Weights of a small GPT-style language model, trained from scratch on English Wikipedia.
Size: 15 layers, 3 heads of 32, MLP 384 tanh GELU, vocabulary 512, 1.75M parameters.
Architecture: LayerNorm before each block, learned positions, biases, tied embeddings.
Each number is 500 + 40 x the weight over the matrix's rms, rounded and kept within 0 to 999. Layers, rows and columns count from 0. Numbers have three digits each.

# down: layer 8 MLP down (transposed), 384x96, rms 0.168, rows 156-224, columns 0-95
# up: layer 8 MLP up, 384x96, rms 0.172, rows 157-225, columns 0-95
down156:484488531418424510503545461447490487536504514497410497521498539461545458570570584471537466464480455512536469443498515519450579463486513522543457556500534553473483539538559512489453551546522455532577460499540481509457537413559502533457571537507527613574518469537524447450484519512516505485
up157:517495469483549535479481529520458471484479460480452452500470489495535497465519477516528564504534567492565522523499503518541565499476553560468504542551508516504510412483504486506531482549518496443507515504443475524466482475535418532489460462530539513479505516556475461491379524552488492479
down157:491550473510489528468528496544523516561530473498515495533510535475538487588470506516568558544422501547460461549573482519452500590468553484494479479485420496493531474489452507454491518453471473496479533486518517550538540557486429495541459456504511501517508483496427518480529469478503466447
up158:523424497470485433527516553470482452578497511443477491547517456483514538515516477526500556537468463468518512551509512448537472463506481421551593461521460429502494516524549541517490484501534509563469443509439527542501566435557485546495490455503466462500509508456552521523462556557500550475
down158:503533482419538522550483442498553473503557473568560551472468538534574502454461509457422422564452483556516500502477480522490554458481505546480444488522481516551482496493490548561442497468501472552546476469545470476482480484488529565578459503521459540502418496523479519538458521496486484508
up159:512470465467461520574510447499502567498530463530500436576530488453502510574490501454520497463436428452461526478528493551529489476515514532469475531554521506501477577534492484557529410442514410552527509549515553507382485548391506463471503476513510473476500484578532496446475528449569476576
down159:462444546445497588512515495474504538469567508482486462560496461437507379501435483470514395482497547488567498490509542497469465578525501525516520504502525446452490479529554401532518512558505479526488447511545574523452547513546421544455604496508546521507476493497489509504510467499565462462
up160:455537451517483501499487553457448516531394521475481489550496502421436512467479507569399570459422513502500407469539512443516595472470505529483508555514556453463592479533547494482480474499512436485492474544520521498449545471513506557462504413503463487504458523488494527466507552449456503495
down160:538498447495474493576489533495469518499563542464519445489504489493519512522546545420438465478412514505496571520504541470512569444465537534520510569507534512554443474583525488435521556554564486519515565476536580555495489506501581525491452484459517553562508542427514569518550470498440560515
up161:493586502495537490503551517508460514480499516530551568484517472425556512524541541541473506482468498522510431539506450464466597485574481467467586568440401440551522453523512590409528463427455502491543452486404496438484501479483501499511498490479496511450542500488451493476516516453507504522
down161:559484458562507504485445512552490464624507527504469543543492553570452530522497466469496506503495481509466536422517435526543473504485552498549531482523488456494510513467532425510509545576490522558454549463490476575526504495473487559489500481526539491518492522581576539507495447492549500516
up162:517540496455437465547522483528505538549527478507483485472442466510423468506492527498459467473505516434496561485434515544504503536559515432518526509518489441480445646515453495578533534439413490474568498517549504553488611534421476538539520543544397479445511512502510488508524528545545582431
down162:475422464527473559598454524515512478528526507560435451524489478460439525547477443484472545458514489457451570460490543424454519414427486528574484467516517528570527538507448474503410562557457498527437521506508467336528452499459533489517478559531451535494529536482490468522486564555482560513
up163:468470457549517537559475490482448472489538516540500540495467488482467410506501450521461489528497506499481473472436508543529478456533544497512508477509503460516506591475461504538442470539536572476511508511485497507513486482557456533508421557471497548459520516482455628421495531496448524467
down163:505574521464530442463486489448524491546495505496436503549474537535497482458449443452556491543497581508509515491491480469491513557471441548508498496546482486534486502493552487466537525447468465515501520427510454504467491504530473507544523504509546493478435452467505441517527565407476509514
up164:543479535541553473451554487414517472455506428413500544506453442507550434584563530508576501488532460489474521556435528444499507570567420445521514591582452509520503425474476529481426487476448512435498501470543551418445474505543496483556472518482478395447465509474498515478522475453500540531
down164:450462539459494509498489474467496446462447541476511551430485559525416468490517452542489454462503514538516466488442512499511528454446478572477475474468498471482484490515479517445518501486537509542513497519533532540438473517473556413451619527452475542551552482465472482552517465425492501518
up165:512409475506478541548492482406411470478516559508549502460556448479553526567472544482480525533496564471549533580510486488532416449580502517492474501578452457494502484450471499502535465499472473544485496498476530577479516489491544563564501501454532442451512577466501533520512502521555345519
down165:494457546481526443527531504598495549522498512501465530520454534578411513475500425582459492470468500501454501538518490493497552497486514519546535486527509502610449501499507497509512483549503488535486495529487502418502487465523446473516500526484474575475456492555590462522456524510449568476
up166:532509459481440480536575546480441511428480560505569441572532472494532572395511512452501500462454543473432494519472533478513493573555526578495518495523497470530459436512415532485517450446462486557470506579494441507620505550494506461481490491481518448470494542520546486530512546521468560451
down166:497505482560555532495475415514577448481500458462430506573477462525506534522521530552455523532438472459526508533495492493501559523524544451487434503485489477554479416464539518552592535482598448518411476502462525532498504477481584485558450507563434525526490498532504537467477511447502469496
up167:549517556506484592491482569540571498437496496477495475490500485514540508523482489470491526513472500456497569493524530544523460443541481467516463476547491466536455462538458395424484454512465484526468480511517508536453523515460473493481501520494620503532502514411425512423506495507579575434
down167:438493460521537463507517451452521556504511490467540537504498463495495471477549522507551525518580444526431531462433512450475500515474567479406504463512459526508504512492540537511491492503486468561518514537458516471486528432534516537452585501525453521446521496592500479538526527504484515573
up168:494490531446610451489569488530518571536569543526492479523498457483470449520507572493500529498414423542470467504532501452493442539506524497530466501539467517463393556494465520522480538490535565401532521527529495482509456509519350471540524457468479484436505489509480500515471503584443401492
down168:490533543536462532508519550441557523503526538530506422574530461490510551414498418530532434494514497529508560476555481499547579432455526451498529475501490547531487509494510422476469463496424436495487470486458440491438532474584462521530482552531522469495483509551494463412482501476456572438
up169:557483558517533514484528454572480512544472483494436567544552451525427507558495473518452579569594530470456487531506413505545536510527484527520565497518456464504540463492529524546486501418526547452541557457437491491512544487478464487564431525516458454461518480504521471582417457534509494520
down169:461477528533454471559497517525449410506487540504435542497499511421536482427484533537600495476480510545525529515477481567487435508563491490554546527461489442458462609530459432533521403508441554467566495486427457424537517545451555453469522530444615479487516557424514536464476460485442455470
up170:563456494528526548495585449475466561451523489567439538502521426452496478430490522499450557538403471452497483491523455459468514518538473500532562496464468572506525497541512493512512473486459567482494508541429522460518572499490439527483523513481533450514486525489478468582561525474480548432
down170:494541478495523493494440464424484500548516363542498504527433533478528538513470507474461447520488446475494522486551486518540517479553502462425447537561536508540459447506513482525545512401567478539532533507543529524506476508502502518520455461495558450553528545515508498505408525536586507494
up171:510541555472478421551484452518490435605500431535473416521506470462514560481538596524493517388621467458511584498498516450529507418571531454490440577632443501508526510482476555459470519475511488444517566491502449485444447497485513492445462451450493528494543535539511524487432540528570483517
down171:569552440446445460501440496526540549602487482536420495506437439465468504428501575534515490440530481547492535481436477424423450372508489510509438450478527442518540520555445499468421606579510507461515507506498440544526486489476521535540463510411579493590485488500442472567419510511571480580
up172:482540552499444562481456509577429552533509456458491456537489374520534429480501483505485549564512466460570511549483502409565424528533530466568494478517537533577567483526491523502478496496516417426522538462550560525458527539568453571495484508477523541534435403481497419432523465521528504435
down172:511496521547481512464513556477490494486546439510452515528513500520559492536463489561616467469425509496430429454502495626495611529499533492385521469512460532454484524481418517426580496478530482528490464496464476523473512539458483461508400491558467548473514525469485469533475509437468500482
up173:450529476519554531492524519502498455399541518498522491569516506434479552509451488540481558502417454433506493463466565551471506502543563494538478518540542449507508459414469543507469481469504541446440440504501525496498447507463490579478439542475525524534432514487452484524476526476502440516
down173:482475526496524532475521549529523450524511480439587513451547437528527507492434541497487518527414551519438419538511514520533449520444461514462413478443511499454375559499530515509556548390482502468459408515510509500533527492585458536606530484504521446566493511414407500549501501522548505486
up174:554520489537454536499444506472490461477488467503477508491544510480514486502495527483488566464457461494505496557526525470492561510564447464486562501553494450442445525511504623517524526465431472475530484495504479555467533534437458498503557449490484525469522527489502454538530449498493452442
down174:469510518471510494463474458509522591441469417489537495558493484495509513554445496470513513517455503499477420434494487495429490494504489528520449505462476506447419508510448482499488521520537517531528509500510516470489497498506511544479515496558502476580448524521423484497427614549595515462
up175:473564522503503515553445476496500479461497419467461524549479494512512499533542507468499462460538454498493559548452580587533445564539469487453485504488471512555443478560532529509483594525416501509551477538441426492569513524452469434505488522504518499523528453555464496479506475463505474434
down175:449497555485459574514492485531534536431504516430549529550486576482507531466417457490481518503421474547474525437549512424534477445479519488531453526455508512512483454483549502584434472451547533552525451541562562440544502452467516507499556483536541516473454487475455516475490469510503508413
up176:464516465568498542415534509443471511489551456492498422463521574404552486459515483474502476570500563522505496536510479458497501493508544486485508530531558429470464570428529538456422455532523459452504496576507515532422427468547478457507492479476511525567466458512504501513515456539504526531
down176:502521536468488520529488460499472476489458505501555450439479474600526468544504529470507513516527571478443552517524427532534529466519516515588489501495525549489535440546484473568523489528514544556493503505471492432531519528494520564490464559553559471456514598492511529512415535557491501477
up177:516470557420430493444544483461463466519531509479537479539494578484497468497507497515452521445485495489577577469444469449580572550537501517486523486560506469558498554531528501494486503492479515450514471546446520532450532519488536532497506499460429502534542461539583452576520553492495427470
down177:473508437535525485498494506471534522508500378455505484444500468520487519536478624496546532536510480461468520504573539523467468522462551422531568481484575494529474435561596488578558479457565538496503496422551497425506468528452487572522599466497519498427429510493554487539505532463493519524
up178:470577515463468510539519566468519485438502509480464529489487533558599476521495514512425610519545541493538570534485485476477595530540484454463445529487470530482488554488452547491503408510473519527507522487497522503494528515531541405436468527500556508486446571567573492487492534454478437478
down178:507496475493544536535568496493533582481510521535483494545548496482506526492506561512495462516457433486482476587492533520491529462452482445529483365523503431420418471432416527493515527489473503499459434428490554481545525462473481471545466475480501503410555504485514504496522487477455498533
up179:440516467540560504474500481524416486491433604524541490476548463429464525513463479484533455495484502553522452553509534461519469479524547543469513511484495454524537522469454423527491440556448461484557521462430503487505517534448496530454430458539508540525534551499506467525530409473488457526
down179:528506506438535540554547513496520526533492452542441505485480480470457512525546500565482476529448471581483495488542508447528519550503462411465550466548462529480496463456523558560514581491533511525473484503501537500491471497488521513494483508515508524508526485490466561481459484502501530454
up180:470441459511478423483529523479505476429514519554489502450504523455536502423531507549487535483558511522526518485481494525464519475567484474509509566489439453504461462543514439571545511506525522516487562480480483525502595531485554435476511489465504499500553526566492466498471534535488509530
down180:481520467489492526485470452423451546577527432502505514486542463515484512519543495435568454537474519512503522468478489545516408501483452507461459457534521512532536485489520624394544534516495516517543504534438554493526454448549515526528491528542518512517531491552512474510504491494510500519
up181:469495498587514502484399515557508477494529483470545474416492541509484449442503469465522544548522528513583501466524516489460458540483445504525467482477511542638522536410513548582529492535492475486485573553392547525498448514550444492488426461458558537473439552568503479481515505558525432434
down181:589529585528528501513490489497486447448506498473432484492458499440541517444449481516475541531431527512504479543464489419378554498553461550541495552555546506502476493529560485522509453514513534442458409549516458410523547528509547561486525483484470439495463519506436515463483436539505525477
up182:525457550593567490546556520497474567420510525514524539546503464453510477517546515488553491458509504495503496531517473512483466468525534468499559502479600501522521477536469475484540504528514500558474487503507506470531461541475492510522443502456513482461452486437477484464417525534534499543
down182:464530454434498532503387490490475470488439463527490504453528518472506567474467486485499493491538504466576475486518526489557507487525473562535442547511531557467487507523454512467450462539544543460487497458514523449507537514483541504449420514593511543532529518486527486517451485487455501468
up183:500491515479533437560506521526511431416462556415522519521499485512511487522519513479541519479498497469542474484599525489519427528571470539534539490454527463440450464553522585508490474494490534506429507553462533447468475505621547477495568495507429521472509509538478500480516497518488489468
down183:536522488481440457512474547504472412526523506593526569474491498457485536507509419518451484567504457492452503477423466486485556506460470495504475462476456569518539538491416452525435472526482507570464457467492430488544511543459514513549401528488522461481494471504554463463507512495576503603
up184:534476477547452476524466518596586526532542456503508497430459468470470481558525555507523510430521473555466512568516441486528469482528519495533537459579514514471427468521491480468521469536563541569544471505444490521478510488601508553542443496510480501476492510549509465504449441477448499458
down184:514568515525538513552463578450500516421469534511554485489521474547456449485447524415522479454399493504553436502439544479527545485461487498435457523427500489467479504459427509522490482445496487431518514555576509480529565524503510503459415474494508521527516517545496499479507449473509497558
up185:582474443613597516515554547474499516486491463470492532515522503431446502424573443424508523542480478528481525537454532502513519495521459461449571491542531529506494576472464492519493496515507440517460526490555539520474441440484470517519503510478504464455567524508457521539480477530508500523
down185:469519536506483441530439441511495524449600454493538500482491515509522472491500464601592570529482539512509452509489538494536556543572453499547549525455510487529470459514529520530482507471445454470491509485498512490482586496485520537495508518488442426501489425545516506427503590529492498426
up186:479507446488497487460494490521507538486490456501527415464450472552537571502533547468438550441569541512504496561454556465509553446502533535438516528445564465483486448491518494533512477538455551453472524474526505530539529457584481524515492471516482515511522562495517488450485499514484453489
down186:515519544513499509484514521486386484494498547488512536551497488506505493567454463514534478510435455500483502466509488463499517515472439501563455477489478552564527543498483427529510555533515436536565500462486458535532471504460549436519550566484531480589487438468482527527541456477501483465
up187:511478455494474437487522571497495458488521519550491470532467478476492535555524529545522479474459540480537504469494565501429447613515495465500542487537531502579504496505500442409537448494454491499448469564497566511512498484511482440550542593461441523470424455520530486567483525480454474493
down187:512501578481474517557571464550555528507409467518544489541480520540478484434558516482467536502514515456548542461557447460536441506498526591552473500505504511514490512522539424472385468547513485488566529572480492463564466566467438479490514579548503405542539516535499476513525451524488491495
up188:432426425470554506494540527494454543561565489466524529503491448523481517503473452531514444518536504493532524469533438494479474612572550456525588455446505582502484490503549525492496449466508512532559513482507544554444500503499507474573469503497378424505467525498487523459525445450459488461
down188:581508473539557445513516436466558516483530515466552494517484565496478562479510546511494585486481476541574446564463460476537491535520511459457565494511445527465497554463571494390519457507413410499505560502446538501439474437552465513442509511524534462493467506512493460565430554500468430534
up189:450499471572538424456520496466521438516509625553464485485499446445501532552501531462470616521507599499507441528556542474549427518544538492484501475512489449533495492548553511504430530537563529571468493474454535495539480436482576451505486390535572543525502488464501565542493444536544447466
down189:509564511462500497512526479472590565422460522528500446464513499537546595515559467457525435455599525448509460504513587442461554529500553469574499524473560504492436539544471465550488430550502551454417541442541459435466520458536546522606479581571469499514494482491536496517516423485491485547
up190:514549485525469481486510527470538428474514592435474511494499415501540492516469550515456464536507559492454479567542467530510447506538446485474517515499488463525520485506463450511497530495474496523485494558507492477477503524419597528493492478493511512506499532510509512527516526529499432539
down190:536515523451475511459466542466560527539493449597514457466476515541546528528517477503519426508486499516544440457438506517524499444511442527528457464520494561553536523484432529506454485483512422502537464555495485481559525532492508536462537454540454538486528474515497503533469524481465503526
up191:476508527476590540485515497482420505506524538473476512521526515477511524525513460546482538520454569481539567566497524478479531527493481511508542554538479476479464526505477507410521496468467453510608460482473428474519476509516494452546515512476512505407521540442478525501575404455519589520
down191:493549461508497467549518508534508471486527496404482552567541526473449550515444550465491490477494582570567528573548529534523482535459548488468573481472518542492564459495511516559553514492538533457460505456502512480465567524514529454547497468483503451511453495488491483501511544514499472538
up192:485480501481461488586467590517504542437552539557515530496485513470430531519479491443517572386514528545467501464527611572453521505493464482555441561419492502547444558584457508561453465477482464550496480493518480531523557478535483450466502507501587525496513533501489436512517548496462467506
down192:456499545535512500464517521447456436505469540462538456510552549506504509530498503524477397542487555502489474502540511479548493466492469473453459571457492417515565491433433481486464548496515572490525487558535521539528458437523518493442542509574501527507503535503546401516470545425573553515
up193:506500541511465479547515465505491458528453498508520527523539503562522509559526611494476462458539489489418465482534431553517487440528547475509540488506501461532466489429517471531539542517509504413420554522477524474465498471528512509503473593471526475484462506482533572483447501490480490437
down193:495498446523455466525530489495534522448480481484444501528499520453484518516530523425464529467500434527564442461499522493460525485475393467502511523541557495481581545535445533523490498496437453495554435537500536516508566523470537554506576434508515499531504495523487470449539454520505486522
up194:496482437555477515500458476553466526471542531517533493489541549515454494381514544508489450477505482498483488466539482521540541555512573487506450448450504542544514533487588506537446493545493501434434557390516567605478506430479462471505466537550455501493494488520522475504445480424501480482
down194:431602500507442468505476533454479526498457513461525569480423500469590596509489571534453544483521508535544476539477519524487535526456532538436491518479515452523478512493522522478481487527490468428495444510579505487524458485644494434563523495496503544408543442498412454554523508543525536530
up195:498451499512476570470504487460465451382572457515556543493513587556491453549481464556491532487427554447533514514414520557580515582533509612554467515559482444535518487538526404517451458536406491537537467455401530559491519554484455485463536561477494559490491490477457545442536471465506476435
down195:545471567438547410489476516499477607483530491472467407562521437467469467480445477512540476413588448520436453570518505490409588498503426396532534463436508497465474427507499516598576559543517553507506496490531491464484530513557533529507428503510507503417545490537474489492432454536493500503
up196:537422449503556428468511490482524480484518510470458514534597540491481486533490536593563494498554516497483492459497504532535546509531435475501454535483491459442497548460519530481484474505458478468457482570552474502481544561488413532496525498453454380501448550502536432523501502550471459501
down196:500454511475396532501518505524501475469444508438454474526492529538363458502524478398507495511487525567481484470490486592509480517476486475581546457485554456432489523524532507515431441511518452525484535504519477487495478497564576551516532547504504530478465498476525526465434447463506495508
up197:513524482480542450493519567509514516495503506502537542466531402514552443469489489439513507477480543510528471589539474520472516551574452499480502488530522496579519492455518525499519499446482493525449521516452481521481456513490467511540588478485527486437521482461425484494572505456475549513
down197:474491458491512507438528492485506496523491509506514498480489600432532523443479499457460520538437507491488449515502514475518522511495517481489589484500498461461527526489506489497553498518483516544509490482518559519446496543462562507473574505448540516530471452529556577522433546527521433533
up198:455514452510479566507502509562484487482515528466518513559583537491489453498529504458503524477537523488430529515562530484479539434524510525525509486438488458480509515488482507500475477475480530579501473493534493546542556436552534477489511485498504567462451509522435531544441496501477504438
down198:528425488596507524467526510478517491513497553515496533462470544513520472516505495504525552459481521498486414539542514476481550502543546476498456487512503462493510484567514564555486476518440506510485570528569453440423488549451512532482446490466467543494527490560502517494466605520507455489
up199:476472467473466572503479460467444459496510479484571542548467550472458506490545553508544483509533503459558526455510578510511467469449537496514583446511532492509502504490575433445583494492490481461562451496468518501426557476532484498599510455416478488468451517516509505577460481519532483506
down199:473448515561446454494522470522537505398495557491525515509530456511556519500489398504506505522498552511452500522520502517493483527507533418426460487411463445429471518505475549476522546515456595485479512540489473459557476422473473453442524469483491502534529426538528522428474546500505493529
up200:501473509511534540477552573452512548520511535490436454523518543476594523506533503455432546464500457525450533523481448448501518466537568541479468481541527500531521466549411541563487521480488526462434527493514524478488515502546506539442494545514490448520512556507546476469497517500477502409
down200:519539447479460475548481471556513480415512479492489463531571501494460565491430530479555422497453502496446471491512565556528510583537431487484458524436448455483488530473532460495521492511510480486560513556448488443461520557521531473553528536529521517569513449481568537500445469451499553514
up201:456530500468463522513530547454513515528465535556495461523436465532523405533516542431444455443492418548496515526575543542489498497556545543453549502582445517492457495505459521530481469488511547520475506523511508552467485493432452453479474435603480505507487558515520505555519507491500487539
down201:498527522488548499440457521489467473413534516495506503536540561433507478504491457468505481594477556514508535519463525514478566454505546527492475485494534532518544510492520490437556510515516475465517514567502517561450515533552550551528482557506551500537494491498506519533484460580501570462
up202:519459518523467513475486457538533512538487521502450531483490485506548451490532504531468524517482464474579498406442503511485475460480492524498466516443559486504508469481526534468518453441511605506533509477497467476552506546517467473497438505527502491480518500463562494521415511493520510502
down202:567491518498471494512486500403431437490481446517488486490495500455438559501524475483516550518534547533489516490486471566452465530497524476505474454494404535460481456508479563544459488504542463523484476528523578518530412454503512511402529440520504435502479437534491507485589562477506512564
up203:452483538469538532507511476502529486480552509423444530544494436464481489492461519481476518525519483431515506535457436444533546426532524539418578497505451467521528503537515506438421534485511484486526499460479499529481540455521480510550526521504548531521504495510557525470512445487480431514
down203:468543499467553512518482473493529484581446474495524425433529555509525537467479515478548523508504442499501477481500487546572455594444479578578537434501462491494513523534487496461490510493514468480527462440531500474518517542445516431500493475512494523485446438457457557454510499532427480487
up204:540533429542507518532477621506593498514591395463543431515458524466485521479486514604527472511480515485490521496557512480495475588454466517542492483476480455584460534495507528453480514450473478508500502508533527478480449463555465434537477479531459542492381505543466569364471468515545485467
down204:457572546489514438488430546433489660485573562470505444561537591468499470530557529441467506549477496488555528489565497525405431498537493454499525551517479523478436451433483603542420483446537557368513578461484479488443472499488461545489527441497565494531524565519479525442422562520524508519
up205:469489519483529519419493497449551505420461497543496521503501568548523511518515532533462500423499488478458508500518513526494508487404540521499477537530520509559448462524576444518514441551521472444449529516556452480497509502489578496472468538478500594462458530545554512577460494472487470471
down205:475525424468501490515536549599507505516528452440495503499525469477467435521436486489629487557536529486457451449529556497521496515524513483490526471502520507461550505500475483515488493464478489491503506472431514497529522473461453508534461525479487443549421433495472416469565508456480512550
up206:534536471498520550466550500497528479494532536490533521459485473448463428479547453516489496482560429564453455490589521510477501519530506504493558496500511344500461557507449456526505529504441476515497467461522523525471509502470453511496562443473555516544522530519495437509513421515473546460
down206:515495573483536570449470563445531480541517407488526420456504499453475480464479484586488543609449509450523528525422528498501493504538507507501534473543486548480570455455500501482473528442498496476460497509562484522532494571512497550582503478552537520446481537503516509436426502555568535484
up207:564463471470556515452533480529518527556530576524503477607497485551495474476475553482514444480453513481462433463509485554504450559489535510495480485497486542486487435426504448512506514523524485489516553585497491523480548560481516414513498471504431473487493504570528519496431529488455510504
down207:482554494502516477523546553499500507507478472505531530485514554451490508534489483486518480512414485560497455458508548474489519476518494510436505472469554519543503423445518574473477481470478501501453442479567476502519465525481484524491497533473523529590539573494443480551502506489494526559
up208:473472447554523501485575525433483511554437494455437505473462462508491395466489539521554492472522506442509492546524566503529535591585533473548545409449518484502489543489530516487454520529447491467554469521471527542505520564502533454516555511547435475502537413487504560474527469533513499481
down208:478475468426510458541523493584487569487429522475493480531555577542492478456419553420509437455460503496462524524495494539497449489514623555561498478507532489524394536475556514561454501531463535500529568505510488482483488511540477462522510519488476526491460463562517532451493562531449571456
up209:415566517479532527500503532465466527514531463519454517521542479470566489477628510434444492485497543492452476538510506520476450487417506529444511453500540533522512476397504511490432505465429557510490493511471494545468610545517477502445532517471483425514479493552447494505464519544493501537
down209:537534461485510461489483406530504476479504433546509511495534506513524516439456523517532528573504486527531522536479484465552477557465518487488537458484489497502462443507526484488516500404521500490486474522518442451475467528463522534574489513545440572515482478541491547482518484490575489563
up210:540505461540468556520545495492508488547529529603447532474590466522469482490594513535522471549537511516475490583432495570520527510480518534500471441469482421508514539460552547509488477544499523503416538493440472493487481442471503496535567481469515509477448462509443483461558490498483454527
down210:487500486502492445525493482475431529501450486494571513495469510475508574455434554437503491468481476493499524502486490452529537474461477526539451528466531507490508486481479435553540474512485501460527497467514546533539454594426556483450419496508506544535545531490520470492417525502528469533
up211:477408487512568542436552474542567462520443512462509494548473510468435437539489470520502501526454518501460451476505486534523473516522444539497503504503497523507506535586547543517469525567498471456493491534433497529432503446514489518530544521482373490511391481501487409525524516480531439454
down211:473534503495517514553539559487458527482531517544518537526532463515523462474503491522442526509431483567510546463531519424532506456496543508491472460456465501491469482504522452485525532473424525523485520501515367505518525490472536474503483582539401508498484495469581485502450437501542506438
up212:485483494499497371487506485593510551513487457433471544533561404471530467527523466563508524520538536551545493541533533548532527522500511485500465499485523470480434496535481595508542528487508464560489405405453514517473487540370530450515529530471496526466405410468471549497488514493420468510
down212:500548502499511471496510527505524499538496545465480486450378500498438573570524492449432506496480475442526480498540519483440585474514440459474472522494517541579431449580482487500569517522571493489498461531517515404442449578571502455475443503484481544473513427444475521486563488485504456493
up213:511479600503543444515543480537503518475565493482569548512500466513416492490444469529461437462522542515515452484511465477489525566449482469502514518497446512520456528474507464547461503443466468562439518490492543414549420388568515550489552460468485548483513568521467491547468446536446481523
down213:546499484459479463513456524483511517460497507523462461498463547527439399488523550509525462541448497520488506509489533453431450580464473478512532486531465538428571493532501526437504487499572447471545469487507508563460555544481487451447520488498520492536451510429524523506544483478498508542
up214:456490491552484510469454499521443510622545504455483535585507514447486581530481535441534517499480468529480494552517457449429547515483470532469468470491536505489524517515429489579415481458518505448487445482536484460445524447504520452485504474524527522453519516534513476489529554440542524475
down214:436524489479472482501511544536463517576463497487487543515520510466599554482460522534401533492470472457559487447527448497488479540436549504488491421557544488466434545459487533536552523545533495537489535510516448448558465450460511547483525394485500521494470471526498456470485485594498465449
up215:540538497488562498493431549474472552489525519386439510502507533531435463527484499494429528502535495473493531550454492509517495560508519540516493416466434461495474557483498408498463576496508492516500532497517527496463536469525514509562562480448477495448503487559502526489495489585482483443
down215:526466526461544543500482534413509557499561483521460477467545430506536477562441440481524534473495533491552521519544492485550459546536420541525587568519524530462487466508507490484470526527519490464493485565506540524533483495505578576516464532559575501502505512429504462432540531515542517515
up216:534494523518468534578395458506484506495531562533435531483504485529507525522474497539525425489536582527544456495537475519479566492487495531559518474537506449471398565462544439513448465554515532441477489475470495495514495493493532460537515477474482526454449526494529495393521447440562490532
down216:479504511460503490513533529458510507559502448510446502438492438530556459616561542416576519544480512430469545469461514497545474459477526490446536493531451564460465426536473535507515552554508516476583513565475553457511511522501549521489547521484489493420505491451521544469534532450586542456
up217:519506522532440542466482458428451547523501456526463466500480452468479412541510568484420466531453531449448435501478513564532497465502556508535447554541407485600518512533523544516471509473526546476494538518613478473578482435502426513534455498526529482466509526552518451461459532565479524521
down217:484547491527524463425529510536440531557473507483439517500545478450459486536522477541555573440465533483519515522449463479537569521498478482471559523504524553504462479456448509543569477482515405416515492513496491462475473531524518516582530542562459482515488527445477524507517496560440474510
up218:551520512457466533517498552466509519532523474504458489491450487506535448504558607438534507482490420544492474555529495465449537471511518505525492554499573449488532573491499576545487518448461539518465531568513463434472462485480524526396447450554488531424551547515554462429461533490472466611
down218:479402491480488482471532486484471510468472536558553503399421448502427463567453388538521478542509512469506534470499480501506486539508567569533484502438425477502466527449499448501511481526462563553461502520483539438478505513546554488550538501520533476534530528487419460526459437561462486483
up219:489478480499508448484473567522449532534487511555485563549454528515537452552498461496466482516506408507480482451525472495525446486529468532521494517556469523492535438521541437524444545507462489489508508467444485508392537476548506538440508429503495452501539536498499444485484548594528481521
down219:469490518496584490577474455406460492515501476485517484405496492494461488480461559474498419517495539443470475519476502450496493494512527518441479511525493437498456493471534512548538497522517476499475473546541484530555456472518507469580469517516480543500503452501561553462490466477489477510
up220:478450502556473513459454487498495512522564547476453426539511455468483493460548497484500504479508431525450468514571515489542447512487505577468578552555445462564477523545481522429496476444491521513509475520483505468566516560481565498507515503536491568577543468469514504518545460478473531492
down220:489508478524513548522454442527425518424497521498532511527524500495562506537519440554480520445533513434506483539457539528456528490526505500565457432517441542490538412469468477485450466541478543510484518504481420439499481422505526525437475446571500543476516503508461477562577511458497482498
up221:520469517562521534513543540526500500448486503516488542527478486523511505502457575502495545488504550503486539491496465558487553502489522443473513421420489538522518512486454481488499422537446464503540471510529456475525486502483493595513508538485570487453411528476573459474482601518516523482
down221:521432486484511497486477487456482540501561593481498473475520538490487546498558444433458503456518518512561489535520517487570546513544505482493516544587545489488473470529512525542474447496495561508550522514506490465518473537532492500467523511585472557544477508467465558568515525509471503544
up222:481567472515513513539534461481465492538486558492584551497447502487474543425452575454529487423482489517449529530507514497493416473616529519436464469483560481561460518519528492548520528481467535486563534435482449472533496461561501544519541576487456502475624552582475551482490517579509442570
down222:518428458482509515425497501450479492444556492500506564472551498471574538502545457469545419526550462504429510469450540489466575425463484453422552479490468517486541519478525539515536511544523522471516500502386531458501407480540615527496466500460476496518480510461499552514520523542445581533
up223:475490473542499574514548522551475513509419537487471477541562469477512515524428437494524511537550507452535457525541523467510503463465469555514462460417488480545499500491482490575496502431448536519482481508462512529486524446480503470537517451495602438544506425464543495457527524541440553502
down223:513452522481457433548515471447441515499494567471516521451426502555542464485530516515472454524488473528524433471495464465520550476513551471538521465546463568458538502552504532429481467484529498497556507517549426536524490502437466506442509522489425471421557526492458521533435522457475498500
up224:491445407487445513513546467526482438485491494529522459566564455536509470566497542525518471541485429524508501539514515470598423528521470465549537508538473455548482447526447531540502457469506509533483480510522566507485476466518496478499476459541506497509453484509543550499448521529544453470
down224:555502456478473482481495505557513510469536508495533493534513519589505597510513483491459573547487474519507504485508475467495510511474483540606521500404491524500465470547562541430545493523509515540544439532505504539458514442433500559512495483535462448510466488517593486535532587508503479508
up225:547503527505426444527490518366523559562547477498560545489492481537533557446484472557456478495571451475541489541496489458511481505490508521503453517478535522521536470506512504460523527479476524440463619451419476528444499451513508512504408493529521483485485503493515531545461428482446469517